Part of a small language model's weights: a variant of SOAP for these matrices.
Each number is 50 + 10 x the weight over the matrix's rms, rounded and kept within 0 to 99. Layers, rows and columns count from 0.

# layer 15 MLP gate, 896x448, rms 0.124, rows 382-402, columns 224-335
54 60 27 52 50 71 43 48 39 55 60 37 56 48 48 44 56 46 51 58 47 65 74 53 55 45 37 60 30 34 49 36 48 50 57 53 16 26 65 66 57 22 53 43 33 46 36 48 46 57 56 53 61 54 46 48 53 59 58 65 51 53 54 44 58 40 69 38 38 49 35 55 74 57 43 31 33 55 67 60 51 35 51 33 42 52 38 46 24 55 62 52 54 52 45 51 55 54 44 33 33 41 54 45 43 59 55 57 31 65 50 51
46 53 34 47 63 35 54 47 49 43 53 79 29 53 75 56 63 60 38 40 48 34 54 64 34 48 50 48 43 45 52 27 63 53 33 45 48 43 61 32 51 66 54 43 53 55 38 50 47 53 54 51 47 26 57 58 44 43 47 54 43 57 33 61 53 46 38 45 55 35 47 54 65 38 62 48 36 46 43 58 59 43 41 58 47 62 45 52 52 52 54 48 62 45 42 63 51 46 42 53 63 67 47 58 47 42 55 39 61 51 35 55
46 41 47 65 60 46 56 37 48 63 54 72 56 57 57 46 39 63 64 50 49 44 51 49 52 32 59 65 49 64 52 45 53 49 54 52 46 44 31 47 57 49 46 47 48 52 41 53 42 57 56 59 52 53 49 54 49 51 66 64 48 40 40 36 43 53 61 52 50 38 65 55 54 33 54 35 53 47 62 41 47 43 49 50 35 63 72 51 56 52 41 39 52 52 34 52 53 53 37 57 61 48 50 52 36 64 70 55 42 48 50 62
56 45 48 52 41 41 61 61 49 57 55 75 52 58 46 38 58 44 36 33 52 64 46 51 50 46 52 23 39 58 33 56 48 43 41 59 41 49 46 51 38 61 65 46 55 35 48 34 52 57 51 48 42 40 48 44 51 71 60 61 30 50 54 30 47 59 55 64 50 47 52 35 67 54 58 47 59 57 44 54 59 41 41 48 54 48 48 34 53 76 34 37 47 39 49 46 57 49 42 45 39 51 46 41 52 59 57 41 54 45 30 61
52 53 52 43 39 55 58 50 42 52 67 60 43 55 53 55 65 51 39 56 50 43 53 53 43 46 55 55 62 64 78 49 48 68 59 51 51 36 50 58 42 35 65 56 40 57 34 43 56 57 64 67 55 36 56 59 57 50 54 58 54 71 58 60 49 51 49 53 53 38 56 33 64 48 61 37 51 49 35 69 55 55 50 54 51 65 48 57 47 45 52 57 56 53 49 41 44 48 50 70 51 51 52 54 39 34 40 37 47 37 57 54
51 59 62 63 47 51 46 64 59 56 69 45 58 58 53 55 39 61 59 24 61 63 48 41 48 68 50 69 52 55 45 54 47 68 40 54 32 54 70 35 49 35 48 31 57 36 54 41 43 61 61 65 38 35 47 43 55 41 49 29 58 45 49 40 58 46 65 46 57 50 54 35 58 62 50 67 48 50 54 49 36 54 34 47 56 52 39 52 43 39 53 59 58 46 48 43 68 57 30 65 65 47 38 35 51 22 44 49 38 44 53 49
67 30 41 70 43 37 42 50 42 50 43 44 50 58 58 44 69 53 57 47 47 53 43 55 55 66 64 46 48 47 42 47 46 37 48 30 63 39 31 48 62 56 51 45 35 52 50 63 51 65 36 57 46 56 49 47 51 39 59 58 43 56 43 56 51 47 57 51 45 44 35 46 46 50 37 62 32 50 35 53 57 49 48 46 57 56 60 72 64 53 71 45 45 43 41 59 44 48 46 57 64 53 43 63 44 60 64 52 59 75 38 56
65 43 41 50 43 62 33 56 33 41 51 78 69 51 41 43 38 52 33 17 56 49 45 51 39 45 64 55 55 53 67 59 41 43 66 60 36 68 55 63 53 39 62 53 33 75 74 38 47 42 50 62 49 61 61 50 52 51 44 45 43 47 54 42 28 47 71 74 61 43 55 62 57 49 61 57 48 37 46 44 58 38 49 43 42 55 34 37 57 47 50 39 37 42 57 61 35 43 44 59 59 36 48 61 44 54 66 46 54 53 55 36
54 65 59 67 38 54 56 50 54 36 46 64 48 37 54 48 45 46 33 50 47 51 48 44 54 57 55 54 57 44 42 49 57 52 55 69 57 48 42 43 56 43 78 44 41 41 58 58 41 50 66 54 63 64 38 53 71 21 30 48 50 50 58 56 33 55 53 49 67 36 60 51 55 50 42 42 49 39 64 67 66 46 37 50 54 46 57 60 38 41 44 44 45 52 49 56 50 32 58 56 32 46 58 64 45 42 55 40 43 51 61 41
42 47 57 40 57 30 64 31 50 42 41 42 48 44 55 50 66 61 47 48 45 44 29 64 63 52 47 47 35 57 43 62 54 58 39 56 49 51 51 38 56 60 51 44 63 74 58 40 38 43 54 61 49 54 53 36 67 48 58 47 49 52 58 62 44 39 50 42 37 67 62 53 47 50 64 50 49 63 45 38 51 39 39 48 32 61 45 45 53 43 58 55 66 50 57 38 40 40 37 49 50 56 54 48 56 59 49 52 39 56 61 38
35 47 52 36 65 55 54 50 60 38 47 58 38 49 68 36 57 56 50 51 55 60 48 43 45 67 57 44 49 65 55 46 57 58 58 38 58 40 38 65 52 49 65 33 43 37 35 55 51 47 57 70 48 41 36 50 46 39 51 57 55 35 29 59 52 43 35 51 41 59 33 36 50 48 46 56 56 69 49 57 49 52 63 36 43 73 45 33 47 56 32 46 50 39 51 52 57 35 40 50 36 51 62 43 52 55 55 62 48 53 57 63
62 63 42 61 30 53 37 60 31 55 44 62 39 48 48 58 51 67 37 58 50 48 50 44 68 44 54 54 32 28 56 48 59 42 37 42 59 45 48 46 61 43 56 51 55 63 54 53 75 48 54 54 54 56 61 64 49 47 51 41 53 51 61 46 48 60 61 45 41 36 56 44 41 48 60 41 71 67 55 53 51 37 49 35 45 63 52 63 34 40 36 55 56 54 63 58 47 52 36 68 62 50 58 50 62 57 38 53 50 49 33 48
54 51 56 40 65 56 44 60 32 66 50 47 52 62 48 46 61 47 48 38 51 35 48 56 42 46 40 38 56 52 45 48 45 37 45 61 39 44 54 51 48 47 63 40 51 66 45 31 64 48 63 42 52 56 58 48 40 45 46 51 59 51 49 52 44 44 47 46 64 41 41 51 55 60 53 41 58 46 53 49 45 41 59 36 49 60 53 31 50 31 50 40 53 55 46 62 49 47 64 54 47 41 43 63 52 55 36 71 58 24 51 37
44 48 74 43 54 55 58 53 24 51 39 50 56 31 42 32 52 44 43 55 57 49 37 48 50 76 63 50 38 53 58 59 52 62 49 55 48 52 69 31 31 42 61 42 50 64 50 40 51 54 24 51 48 41 37 62 58 47 25 52 38 56 70 50 44 44 49 35 46 45 48 61 47 54 38 64 38 58 54 40 53 62 53 56 42 33 46 44 65 31 46 57 49 23 56 51 52 45 39 47 56 55 39 65 51 57 51 70 46 43 57 43
29 51 68 57 45 53 41 52 64 44 53 45 53 53 50 55 43 51 44 51 48 51 46 53 53 31 47 50 38 49 35 56 52 43 50 46 55 62 54 49 44 45 47 59 51 50 50 42 64 56 44 61 58 47 61 31 69 54 51 36 53 44 42 56 36 66 47 42 36 45 34 63 43 49 21 44 41 47 48 55 37 50 52 46 48 52 64 64 40 42 71 61 53 47 67 52 46 56 46 38 49 73 56 52 61 46 58 44 75 45 45 50
62 63 61 57 55 56 49 41 48 32 28 45 59 42 53 52 42 43 52 80 56 30 54 61 54 46 38 57 59 51 35 52 53 56 40 52 76 41 52 50 40 43 32 43 47 51 57 54 43 41 53 50 63 65 49 52 30 53 47 33 39 44 53 69 46 51 51 53 42 52 31 44 48 46 50 50 43 26 49 56 49 61 25 42 58 49 53 59 43 54 49 57 44 49 58 32 32 51 35 63 42 49 49 44 63 37 39 55 37 61 36 50
36 43 38 50 39 56 60 57 57 66 44 59 53 52 57 70 58 45 45 34 27 27 42 61 41 52 63 46 56 38 58 42 54 46 39 43 35 46 48 45 64 43 37 51 57 63 42 38 31 34 36 62 69 54 46 48 62 51 58 49 49 51 35 55 35 56 29 53 46 63 58 66 53 37 39 63 52 42 32 55 62 33 47 58 46 49 43 29 49 57 42 57 56 44 61 43 52 54 48 65 63 67 45 35 45 62 56 56 50 43 40 49
61 46 39 62 37 33 44 57 55 44 51 51 17 54 45 57 47 36 41 43 46 45 41 57 35 47 49 52 52 54 61 60 54 61 38 33 51 57 44 53 39 57 34 52 61 51 57 49 53 45 29 47 37 40 33 35 47 52 47 47 53 43 45 53 48 56 49 37 42 33 55 51 72 48 69 78 58 55 53 51 53 44 39 42 53 51 53 36 28 50 53 34 53 60 68 68 56 53 51 42 49 68 46 30 48 43 38 59 51 49 47 46
49 42 59 40 57 58 40 46 62 31 45 38 50 41 66 38 56 49 61 52 45 63 58 58 49 62 55 60 58 35 61 43 54 33 60 42 49 47 50 31 61 50 48 55 52 49 63 58 40 45 53 51 52 43 39 36 60 28 55 31 44 55 44 49 56 52 38 56 32 35 42 42 52 54 55 35 48 66 46 34 58 52 32 54 60 44 47 40 59 54 48 51 55 56 40 49 57 46 42 53 52 61 31 44 40 26 41 50 40 42 55 47
42 40 40 48 53 67 43 55 58 65 45 59 67 62 55 47 50 44 59 40 44 51 52 55 54 43 53 50 53 44 25 59 52 52 61 57 73 56 56 27 45 48 44 55 29 50 49 44 50 48 40 54 51 46 52 59 48 35 58 46 45 43 56 52 51 50 38 66 58 44 58 56 38 52 40 51 53 55 58 64 51 52 54 43 31 44 47 59 44 48 48 58 36 57 44 48 50 55 43 61 49 51 46 46 49 47 51 39 37 48 63 55
51 46 61 52 49 36 38 51 33 27 49 48 41 29 54 39 70 46 43 52 53 50 72 61 56 50 54 58 43 57 39 56 38 54 51 46 47 80 65 40 53 49 54 60 34 49 51 49 49 54 54 28 45 61 37 45 61 50 51 52 43 58 57 44 48 42 73 43 59 32 40 60 52 53 60 51 37 58 43 43 44 55 52 65 84 49 54 33 62 52 50 40 29 38 33 42 45 64 57 69 64 33 60 52 54 45 66 69 67 46 45 50
# layer 15 MLP up, 896x448, rms 0.129, rows 382-402, columns 224-335
57 53 40 44 55 61 52 63 48 43 49 50 64 46 39 48 61 47 50 81 44 62 58 45 47 32 49 54 37 52 46 36 41 60 48 48 44 39 57 53 46 31 45 49 40 51 49 38 54 60 51 52 58 52 54 28 53 59 68 54 52 57 48 51 40 18 65 37 48 33 47 79 59 49 65 54 41 32 62 43 49 55 45 52 49 59 53 44 35 56 46 38 51 45 50 36 59 58 53 44 42 39 45 45 61 49 53 45 31 46 47 44
50 67 47 62 43 49 46 58 45 52 46 50 57 30 26 60 56 50 61 55 57 56 56 29 48 47 54 61 43 47 53 66 53 48 47 46 37 27 60 62 42 36 63 46 48 41 44 40 60 43 61 66 37 53 46 49 37 41 45 43 41 52 49 63 54 51 51 57 50 59 26 56 53 48 18 61 52 42 45 43 47 48 65 44 54 37 57 50 51 34 41 48 59 55 40 61 58 59 48 72 42 48 45 41 50 45 58 56 38 45 48 41
37 51 57 35 71 61 41 51 48 44 55 51 52 56 45 43 60 65 59 64 54 31 52 51 39 58 54 35 47 42 49 65 46 52 40 49 62 54 51 51 60 54 50 61 52 45 53 69 62 71 58 61 58 75 53 22 67 61 51 40 62 40 40 45 56 41 57 47 58 53 64 49 57 45 52 54 40 55 72 56 37 56 55 52 56 54 66 47 37 40 46 55 49 59 64 40 46 43 60 58 53 63 63 47 69 60 49 58 62 56 57 48
50 32 51 77 44 56 66 51 47 64 44 54 61 41 43 43 47 50 59 59 42 54 45 36 38 48 49 58 51 45 52 31 45 58 40 56 58 53 49 55 50 43 68 55 51 52 48 61 56 50 54 55 50 50 56 52 53 61 51 53 50 50 54 41 62 36 59 43 66 45 52 58 47 37 62 44 69 54 46 60 46 61 59 43 56 52 58 51 54 54 59 46 42 31 45 28 49 32 41 40 44 31 43 55 51 57 51 48 36 51 61 57
58 47 49 50 52 60 39 44 53 47 42 50 57 50 56 69 49 38 56 56 58 66 63 44 52 59 61 51 52 46 46 47 50 59 51 53 28 40 38 40 57 54 53 57 67 42 38 48 23 56 38 40 41 51 64 34 42 46 38 40 77 42 50 51 49 47 47 46 59 54 57 53 59 37 42 42 52 40 41 40 65 45 46 59 64 53 37 49 55 67 37 54 58 49 53 57 37 46 48 26 69 69 62 45 49 55 48 53 57 42 37 49
43 49 47 36 49 53 60 46 62 48 60 61 72 42 54 53 56 37 54 59 31 44 66 51 35 61 26 63 51 55 34 46 41 51 65 67 60 52 58 49 53 55 59 56 60 42 64 30 54 60 32 32 66 51 48 57 43 45 64 46 46 42 54 55 39 54 67 57 52 59 43 59 55 59 58 39 56 60 62 67 55 60 46 41 38 25 62 51 42 64 51 53 54 52 61 59 35 62 60 59 54 49 66 40 54 54 59 54 70 48 33 57
52 67 73 47 51 39 69 48 50 37 31 53 33 52 55 47 36 62 54 41 52 57 64 38 61 64 59 54 67 41 45 67 25 54 44 62 63 48 52 49 57 60 61 49 52 57 32 60 72 44 58 27 62 57 48 36 35 49 45 37 50 53 44 42 61 29 43 39 40 38 67 53 49 60 51 53 44 55 50 53 48 47 41 61 65 48 55 49 59 43 48 76 60 58 65 38 41 52 42 72 50 35 62 65 34 45 64 42 45 40 33 55
57 55 42 32 43 43 39 44 41 36 52 47 32 42 59 54 41 53 52 55 50 47 47 56 45 53 47 43 57 34 36 51 62 30 60 57 67 51 46 52 47 61 40 50 44 64 56 32 63 46 67 52 61 59 47 36 38 47 21 55 51 47 37 42 50 67 35 55 56 40 50 54 70 55 48 68 37 51 64 55 58 43 52 54 55 49 60 56 76 73 70 49 62 36 57 61 49 68 56 63 66 47 41 59 59 28 51 59 61 60 47 46
40 64 32 51 51 38 45 52 54 57 48 49 63 44 45 47 57 65 44 58 45 37 76 54 71 58 54 51 64 54 52 42 55 57 33 54 33 65 54 48 58 37 50 42 51 56 50 52 66 52 43 54 53 47 41 47 53 54 46 65 41 58 42 63 58 46 58 54 26 54 47 64 50 42 46 56 54 42 42 55 32 48 61 51 48 45 56 49 74 62 55 36 39 49 39 77 60 37 54 55 40 47 42 52 70 29 46 63 65 66 29 59
48 31 58 45 39 57 55 34 32 35 52 34 37 55 68 65 59 38 46 38 50 39 54 56 25 46 45 44 52 63 49 50 47 65 39 51 36 23 62 60 43 34 47 56 66 51 34 58 42 73 65 57 66 37 63 41 58 49 73 51 37 47 35 41 56 63 51 61 50 45 42 43 49 58 30 65 50 65 43 52 61 51 47 57 31 35 45 53 44 46 47 51 45 44 46 40 43 47 45 50 39 40 42 67 44 57 51 52 33 51 48 65
60 43 38 47 56 48 62 44 45 51 64 60 34 29 38 22 36 49 46 43 50 40 44 39 50 46 50 57 55 49 51 43 44 46 50 31 63 44 53 55 34 44 33 41 67 43 51 46 70 41 50 38 54 56 46 46 47 37 52 47 47 67 45 55 66 50 38 46 36 62 48 49 37 54 47 44 55 61 49 53 51 50 45 55 60 39 44 58 54 47 37 48 45 53 46 51 48 49 58 56 49 43 54 40 23 41 51 52 53 64 56 63
43 54 55 51 53 49 39 53 47 51 55 46 46 71 48 32 62 49 28 58 42 45 52 46 50 48 53 54 50 63 56 43 61 58 37 44 38 52 42 45 55 37 64 68 50 58 52 45 62 50 43 68 66 55 42 46 63 37 52 66 40 60 51 40 63 44 43 44 53 52 59 52 61 53 53 33 41 41 48 71 43 51 70 55 51 51 43 47 62 58 55 42 68 28 22 58 37 58 38 53 54 48 54 41 59 45 53 47 62 38 59 63
54 61 62 54 53 45 53 48 50 37 55 54 55 44 59 58 68 46 45 43 64 38 53 67 46 39 61 50 55 55 59 49 43 42 55 43 67 72 57 57 70 36 40 62 42 55 48 45 55 39 36 50 67 29 47 59 40 57 52 47 53 51 46 35 71 42 47 44 46 60 52 58 47 48 32 61 47 50 39 70 56 47 61 40 41 53 56 60 44 66 58 62 49 44 61 37 49 51 49 49 61 56 35 54 41 49 53 55 54 53 40 48
46 52 50 26 59 26 63 47 28 59 45 46 59 52 47 50 59 37 62 61 41 54 50 44 62 38 63 46 43 57 46 43 50 43 53 52 47 35 51 54 47 43 51 51 65 56 58 55 48 49 45 43 53 58 52 54 52 48 48 55 42 36 62 54 45 53 50 36 52 37 66 54 53 50 56 38 56 55 45 37 61 56 47 70 48 38 59 63 60 46 52 39 47 44 60 59 69 62 44 54 37 55 49 50 53 48 60 58 54 45 48 53
21 51 64 55 58 44 35 52 46 52 44 50 43 37 58 47 42 75 49 58 41 52 53 33 46 46 44 46 61 34 48 39 45 42 47 46 47 60 56 43 44 51 47 59 64 63 56 33 61 52 44 50 62 39 44 60 44 44 34 40 65 52 50 64 46 45 44 44 62 21 52 48 61 53 28 44 44 55 51 24 23 63 35 62 56 50 41 45 62 61 58 39 56 51 68 62 51 40 57 39 61 67 78 60 35 46 56 45 60 42 55 47
60 62 56 43 55 51 72 58 41 54 43 39 58 41 59 48 45 49 49 72 46 45 58 45 74 47 44 54 50 54 35 59 59 48 66 36 50 54 55 49 56 48 34 48 48 49 48 45 44 41 49 51 46 48 51 57 59 47 57 56 50 58 57 38 54 38 57 48 41 37 40 53 46 43 59 66 39 41 42 52 42 62 39 46 72 50 57 54 46 50 37 54 56 58 34 44 26 37 24 53 32 61 50 45 35 36 37 44 44 51 55 36
30 59 32 43 58 47 22 65 54 43 56 42 62 52 38 55 45 31 56 41 36 30 49 66 52 69 67 53 45 57 80 35 54 77 50 28 48 67 54 38 62 59 48 59 51 49 42 44 31 51 47 49 60 57 53 56 41 62 49 51 60 46 43 58 59 19 55 66 58 59 66 42 56 58 52 59 56 41 53 54 56 36 56 70 54 47 41 65 46 50 48 66 35 50 62 53 55 47 38 51 73 66 60 49 57 56 38 50 48 30 51 34
58 46 64 52 38 59 60 56 36 52 40 52 47 64 55 61 42 46 42 52 47 60 47 51 64 52 58 59 59 43 32 30 47 59 34 43 56 46 52 51 52 51 55 25 43 58 55 49 48 57 43 43 54 52 67 56 61 51 41 51 49 45 47 56 57 40 59 44 46 55 40 27 48 47 72 45 41 43 67 50 51 43 53 43 53 65 50 64 54 70 35 70 50 53 48 33 45 51 39 56 41 44 42 36 59 50 57 46 46 43 61 51
58 55 46 52 59 29 56 56 62 50 65 44 44 42 77 49 50 60 50 57 50 63 58 60 42 66 46 45 53 57 55 52 46 61 44 51 57 39 45 56 62 61 53 50 51 65 61 54 49 59 54 59 50 47 49 56 55 55 36 50 50 52 55 43 46 41 50 61 47 69 53 75 31 39 58 50 47 57 42 40 67 42 47 50 34 43 48 54 46 45 45 62 55 70 46 29 58 46 54 57 53 46 48 38 44 43 52 56 49 51 52 53
53 55 62 69 61 43 46 74 56 53 37 54 54 31 47 48 57 67 41 60 53 58 48 20 62 58 70 57 45 47 44 40 61 36 50 52 55 60 27 47 39 53 48 63 64 39 34 46 36 41 47 48 62 41 57 42 56 51 52 41 54 56 28 52 39 61 54 53 44 45 84 33 30 33 40 50 32 64 43 63 57 55 44 41 52 71 68 52 45 32 49 59 63 48 52 29 34 51 42 38 44 48 59 55 49 60 45 25 52 57 50 49
44 53 55 47 56 60 56 57 73 40 38 35 48 42 35 66 39 52 51 60 58 54 61 52 47 54 48 58 59 52 60 51 69 55 41 61 67 58 49 52 66 26 58 75 48 68 40 57 44 48 66 22 64 61 53 63 47 59 48 46 52 35 44 53 49 51 50 55 60 41 43 38 55 59 49 45 46 55 67 57 48 49 55 46 34 53 42 37 58 49 59 49 47 60 25 51 63 48 32 38 47 40 50 52 59 44 62 43 54 41 47 47
# layer 15 MLP down (transposed), 896x448, rms 0.127, rows 382-402, columns 224-335
61 56 38 53 41 58 61 52 25 73 57 57 46 54 42 34 48 63 44 35 37 55 36 49 48 64 46 41 54 44 44 46 31 41 57 50 57 49 57 70 53 58 53 56 50 42 44 37 33 54 53 08 54 47 54 46 50 61 41 46 53 45 47 57 49 49 52 52 34 60 39 62 65 54 39 37 52 31 47 39 42 32 52 50 34 56 48 44 61 44 43 58 49 65 67 45 54 64 48 44 53 49 32 64 49 53 35 67 58 62 70 53
71 39 38 50 37 33 65 57 46 46 53 55 51 43 44 50 42 33 33 42 53 42 39 58 58 51 53 45 52 41 37 52 67 47 37 57 35 40 57 65 23 51 61 44 47 30 53 46 36 45 29 57 51 51 54 14 48 58 50 32 53 62 57 41 63 45 57 27 44 43 54 52 42 56 45 47 55 46 52 52 48 28 40 44 39 52 38 60 62 52 43 62 54 49 61 48 44 56 46 54 61 43 64 25 64 61 64 43 48 50 45 54
53 45 47 37 42 50 43 37 31 49 52 40 29 45 49 52 58 58 51 39 52 49 41 45 48 28 52 48 41 49 46 57 64 55 55 35 48 48 60 57 50 57 53 52 57 41 51 49 56 59 63 36 47 55 43 44 60 35 55 47 50 63 57 69 65 49 76 45 46 62 28 73 51 28 40 65 45 39 41 61 66 53 36 61 50 50 44 47 40 49 42 55 56 65 42 52 67 71 47 55 52 46 53 58 42 54 56 51 38 68 54 60
52 62 63 39 46 56 27 56 54 50 37 67 49 37 54 35 42 46 59 19 47 47 56 49 54 59 48 55 43 51 52 55 38 60 49 57 54 53 42 47 45 29 61 55 52 40 37 73 60 57 57 43 47 55 53 53 61 43 40 51 46 49 54 52 59 51 55 40 53 63 52 46 67 51 45 57 66 45 60 52 46 49 51 42 54 44 63 48 38 61 46 61 48 50 31 52 59 55 47 55 45 50 46 44 51 52 59 60 50 45 57 56
39 61 51 62 55 57 69 41 50 35 40 48 46 53 32 32 46 26 53 35 60 45 44 61 54 53 53 50 21 52 52 45 47 45 53 40 58 42 40 54 54 58 45 39 54 57 47 37 53 55 45 67 41 47 62 41 52 38 37 39 60 61 46 52 30 41 37 47 38 55 48 54 56 56 46 49 34 47 56 45 45 60 42 51 56 55 48 56 57 52 75 56 54 67 50 37 48 39 42 48 60 52 56 65 45 77 56 51 39 59 49 42
44 54 59 36 55 50 59 42 66 36 61 67 55 36 38 72 49 66 43 57 54 55 38 56 61 58 50 63 35 69 46 44 43 43 51 64 53 43 70 52 50 68 55 36 52 66 58 33 49 47 65 47 57 37 51 69 32 66 40 51 63 56 79 43 73 53 39 63 60 63 51 48 54 54 59 56 68 46 62 46 46 49 53 30 48 48 63 62 54 46 62 64 36 60 50 54 31 53 44 64 40 51 59 53 63 60 61 51 35 40 53 56
61 45 37 60 46 49 39 63 46 25 53 48 55 37 40 58 47 41 33 51 53 42 51 52 37 41 47 69 58 44 31 69 47 55 50 69 51 29 51 52 61 57 51 49 53 49 47 40 56 31 39 52 41 51 32 49 57 49 44 41 60 52 49 60 44 39 35 43 52 71 57 56 55 62 61 41 52 52 55 49 50 53 61 46 62 67 43 46 53 45 35 40 46 60 58 67 34 34 46 64 43 39 32 53 72 49 45 60 56 38 44 65
43 35 39 40 36 59 66 59 36 53 41 48 61 46 53 50 56 39 48 56 44 55 44 65 42 57 47 50 56 49 51 65 52 51 51 46 26 71 44 67 45 45 74 47 58 44 67 46 58 47 62 45 42 43 41 50 83 56 52 51 44 58 33 58 50 52 38 53 56 56 39 40 50 62 67 55 53 50 50 62 54 66 61 38 57 45 41 32 45 62 49 58 42 60 42 53 60 44 38 52 39 47 60 49 46 47 37 37 51 41 51 60
42 57 47 64 42 49 36 55 53 43 49 81 55 34 57 33 49 53 46 47 47 58 40 62 46 52 35 38 62 68 69 51 64 60 72 36 38 58 45 42 68 61 45 47 66 42 40 71 21 62 66 39 36 48 49 53 48 38 28 45 52 57 62 50 59 66 49 51 34 59 52 52 58 60 32 71 57 29 49 34 33 33 47 52 63 75 39 35 49 45 56 57 65 52 64 52 58 45 47 70 44 36 64 54 46 50 57 55 52 54 52 56
50 52 44 52 67 61 37 53 41 61 46 50 69 48 53 58 62 42 47 59 60 45 69 47 38 40 51 37 64 57 36 51 51 41 57 51 47 40 56 54 45 52 47 51 37 64 51 62 57 37 58 52 44 57 52 55 23 51 57 42 49 45 58 32 40 55 61 49 59 53 47 41 47 65 40 49 39 50 55 43 48 42 57 56 54 39 67 64 51 61 62 59 57 38 40 65 59 61 46 56 51 43 63 49 45 74 62 59 42 42 68 43
47 49 47 66 54 53 46 63 36 52 62 39 69 56 47 48 51 55 36 50 58 38 64 50 56 50 46 43 58 37 39 61 72 62 56 47 59 57 36 42 37 34 47 48 60 50 30 56 40 48 43 40 40 52 31 56 57 36 54 50 30 58 41 50 62 32 46 46 53 55 53 49 49 38 47 48 37 53 38 64 58 48 54 37 42 46 46 70 37 56 66 62 61 44 61 34 34 43 51 54 52 49 53 61 45 36 63 54 55 64 57 63
46 73 56 55 44 58 53 41 53 45 32 35 47 47 63 33 46 63 59 61 44 39 57 51 43 54 49 47 49 38 48 31 60 54 44 43 40 49 45 39 59 47 50 49 64 45 50 50 45 69 50 51 77 50 49 55 54 33 55 59 49 53 48 57 34 55 51 56 50 41 51 61 45 48 45 36 42 58 50 55 49 62 43 42 48 51 51 61 45 64 47 60 53 68 51 54 67 54 42 55 35 66 34 48 56 43 51 51 43 45 72 39
62 36 55 58 66 51 58 50 60 53 48 46 46 50 54 84 53 39 45 44 36 48 59 49 53 46 35 46 58 48 44 61 40 48 55 54 62 53 49 43 55 44 49 60 26 43 39 52 48 57 43 37 56 42 55 46 64 49 49 53 50 57 39 43 43 52 63 59 36 62 42 61 57 43 41 52 63 64 44 58 50 51 61 50 41 49 45 46 59 32 45 45 43 53 46 54 40 58 42 39 50 69 32 48 50 38 52 62 51 58 55 70
55 63 44 53 33 43 50 45 64 38 57 50 51 47 60 44 57 56 44 38 54 49 62 25 51 42 46 43 62 58 40 50 55 40 48 53 58 55 62 49 58 52 49 39 48 61 49 60 46 64 40 58 58 64 48 40 54 56 43 53 60 47 56 50 54 59 37 49 62 65 51 65 64 51 40 62 51 36 48 46 51 72 53 45 48 52 39 52 49 36 47 60 60 57 51 47 45 52 51 52 51 48 54 52 58 42 49 57 52 50 59 35
51 42 48 52 46 48 45 45 56 52 54 46 58 49 27 52 66 63 53 48 71 46 45 48 35 50 51 58 47 57 45 58 54 70 60 46 58 41 41 61 35 35 46 55 51 43 42 54 32 56 60 42 43 49 48 48 35 32 47 67 65 51 64 59 52 30 45 47 55 49 59 55 29 39 56 44 62 44 54 48 25 17 54 57 53 58 55 59 55 38 59 70 62 42 32 46 36 49 45 48 54 35 64 55 66 42 44 43 53 57 46 27
62 49 50 52 37 51 51 54 57 60 39 49 42 44 41 60 52 54 61 34 50 34 48 74 39 52 51 45 47 41 48 40 61 54 44 58 54 31 41 52 60 59 33 60 38 59 56 53 64 39 45 29 50 41 29 55 48 39 55 53 66 42 66 52 55 31 34 50 59 57 43 43 48 58 49 49 54 45 54 41 60 50 49 43 44 57 37 37 56 61 47 60 59 48 44 41 53 52 57 48 53 34 58 63 33 52 47 39 48 47 51 58
43 50 46 43 35 50 53 63 46 47 60 41 26 43 51 48 40 48 43 46 71 58 25 51 50 38 62 40 37 37 41 40 44 47 51 60 55 65 48 50 44 44 42 37 51 50 38 58 43 56 61 64 32 34 58 55 41 60 39 45 53 61 61 45 63 41 57 57 52 44 36 47 78 29 46 71 64 76 64 61 49 55 48 50 49 62 48 39 46 57 54 67 51 56 55 45 45 51 60 65 47 31 59 65 48 46 50 51 67 54 47 58
47 71 56 41 44 60 43 49 53 51 51 49 56 44 36 39 76 50 48 44 47 52 45 58 44 31 53 63 38 36 43 76 47 61 52 50 40 56 36 50 40 63 33 36 67 62 56 66 45 41 49 44 47 49 38 41 42 40 45 56 59 51 49 61 49 62 49 30 55 56 47 77 70 54 50 54 27 66 30 58 49 54 64 53 71 33 58 49 48 36 39 42 60 50 48 44 38 44 55 73 47 55 51 38 28 66 57 47 52 53 65 28
33 53 34 54 52 49 49 32 53 42 45 39 40 38 55 55 49 65 45 64 36 49 46 59 41 52 61 59 43 64 42 42 49 49 41 77 38 68 54 44 63 53 43 56 47 50 62 52 52 55 46 33 46 59 66 58 56 47 56 65 42 35 54 40 42 38 65 50 52 59 52 49 37 59 36 55 54 59 55 40 57 54 52 58 59 50 60 65 52 50 47 53 49 44 31 63 65 49 40 59 42 27 45 51 43 45 64 48 56 34 49 63
58 55 39 66 63 70 39 50 60 48 54 62 43 60 50 58 49 52 70 48 45 34 45 46 52 57 49 52 55 48 57 50 47 52 52 60 49 55 70 49 44 61 39 55 61 41 57 63 57 53 49 49 52 50 60 53 41 45 55 36 38 46 51 30 49 39 56 58 51 31 35 54 52 59 46 46 51 73 45 36 48 38 38 57 52 25 31 48 57 59 49 49 39 47 57 45 57 65 58 43 63 43 43 61 55 52 47 42 54 42 51 39
36 60 43 38 68 68 52 53 55 59 43 68 47 46 50 53 43 43 62 57 50 42 51 44 51 38 51 53 63 39 52 35 39 51 62 39 56 48 45 57 43 45 55 39 64 44 57 59 64 38 51 00 55 53 44 48 45 62 57 59 56 34 42 29 53 66 40 57 64 43 62 61 48 59 29 56 39 33 61 61 44 66 43 28 36 66 52 49 40 70 58 48 64 54 47 44 48 42 33 49 49 60 51 60 42 36 52 26 42 43 54 40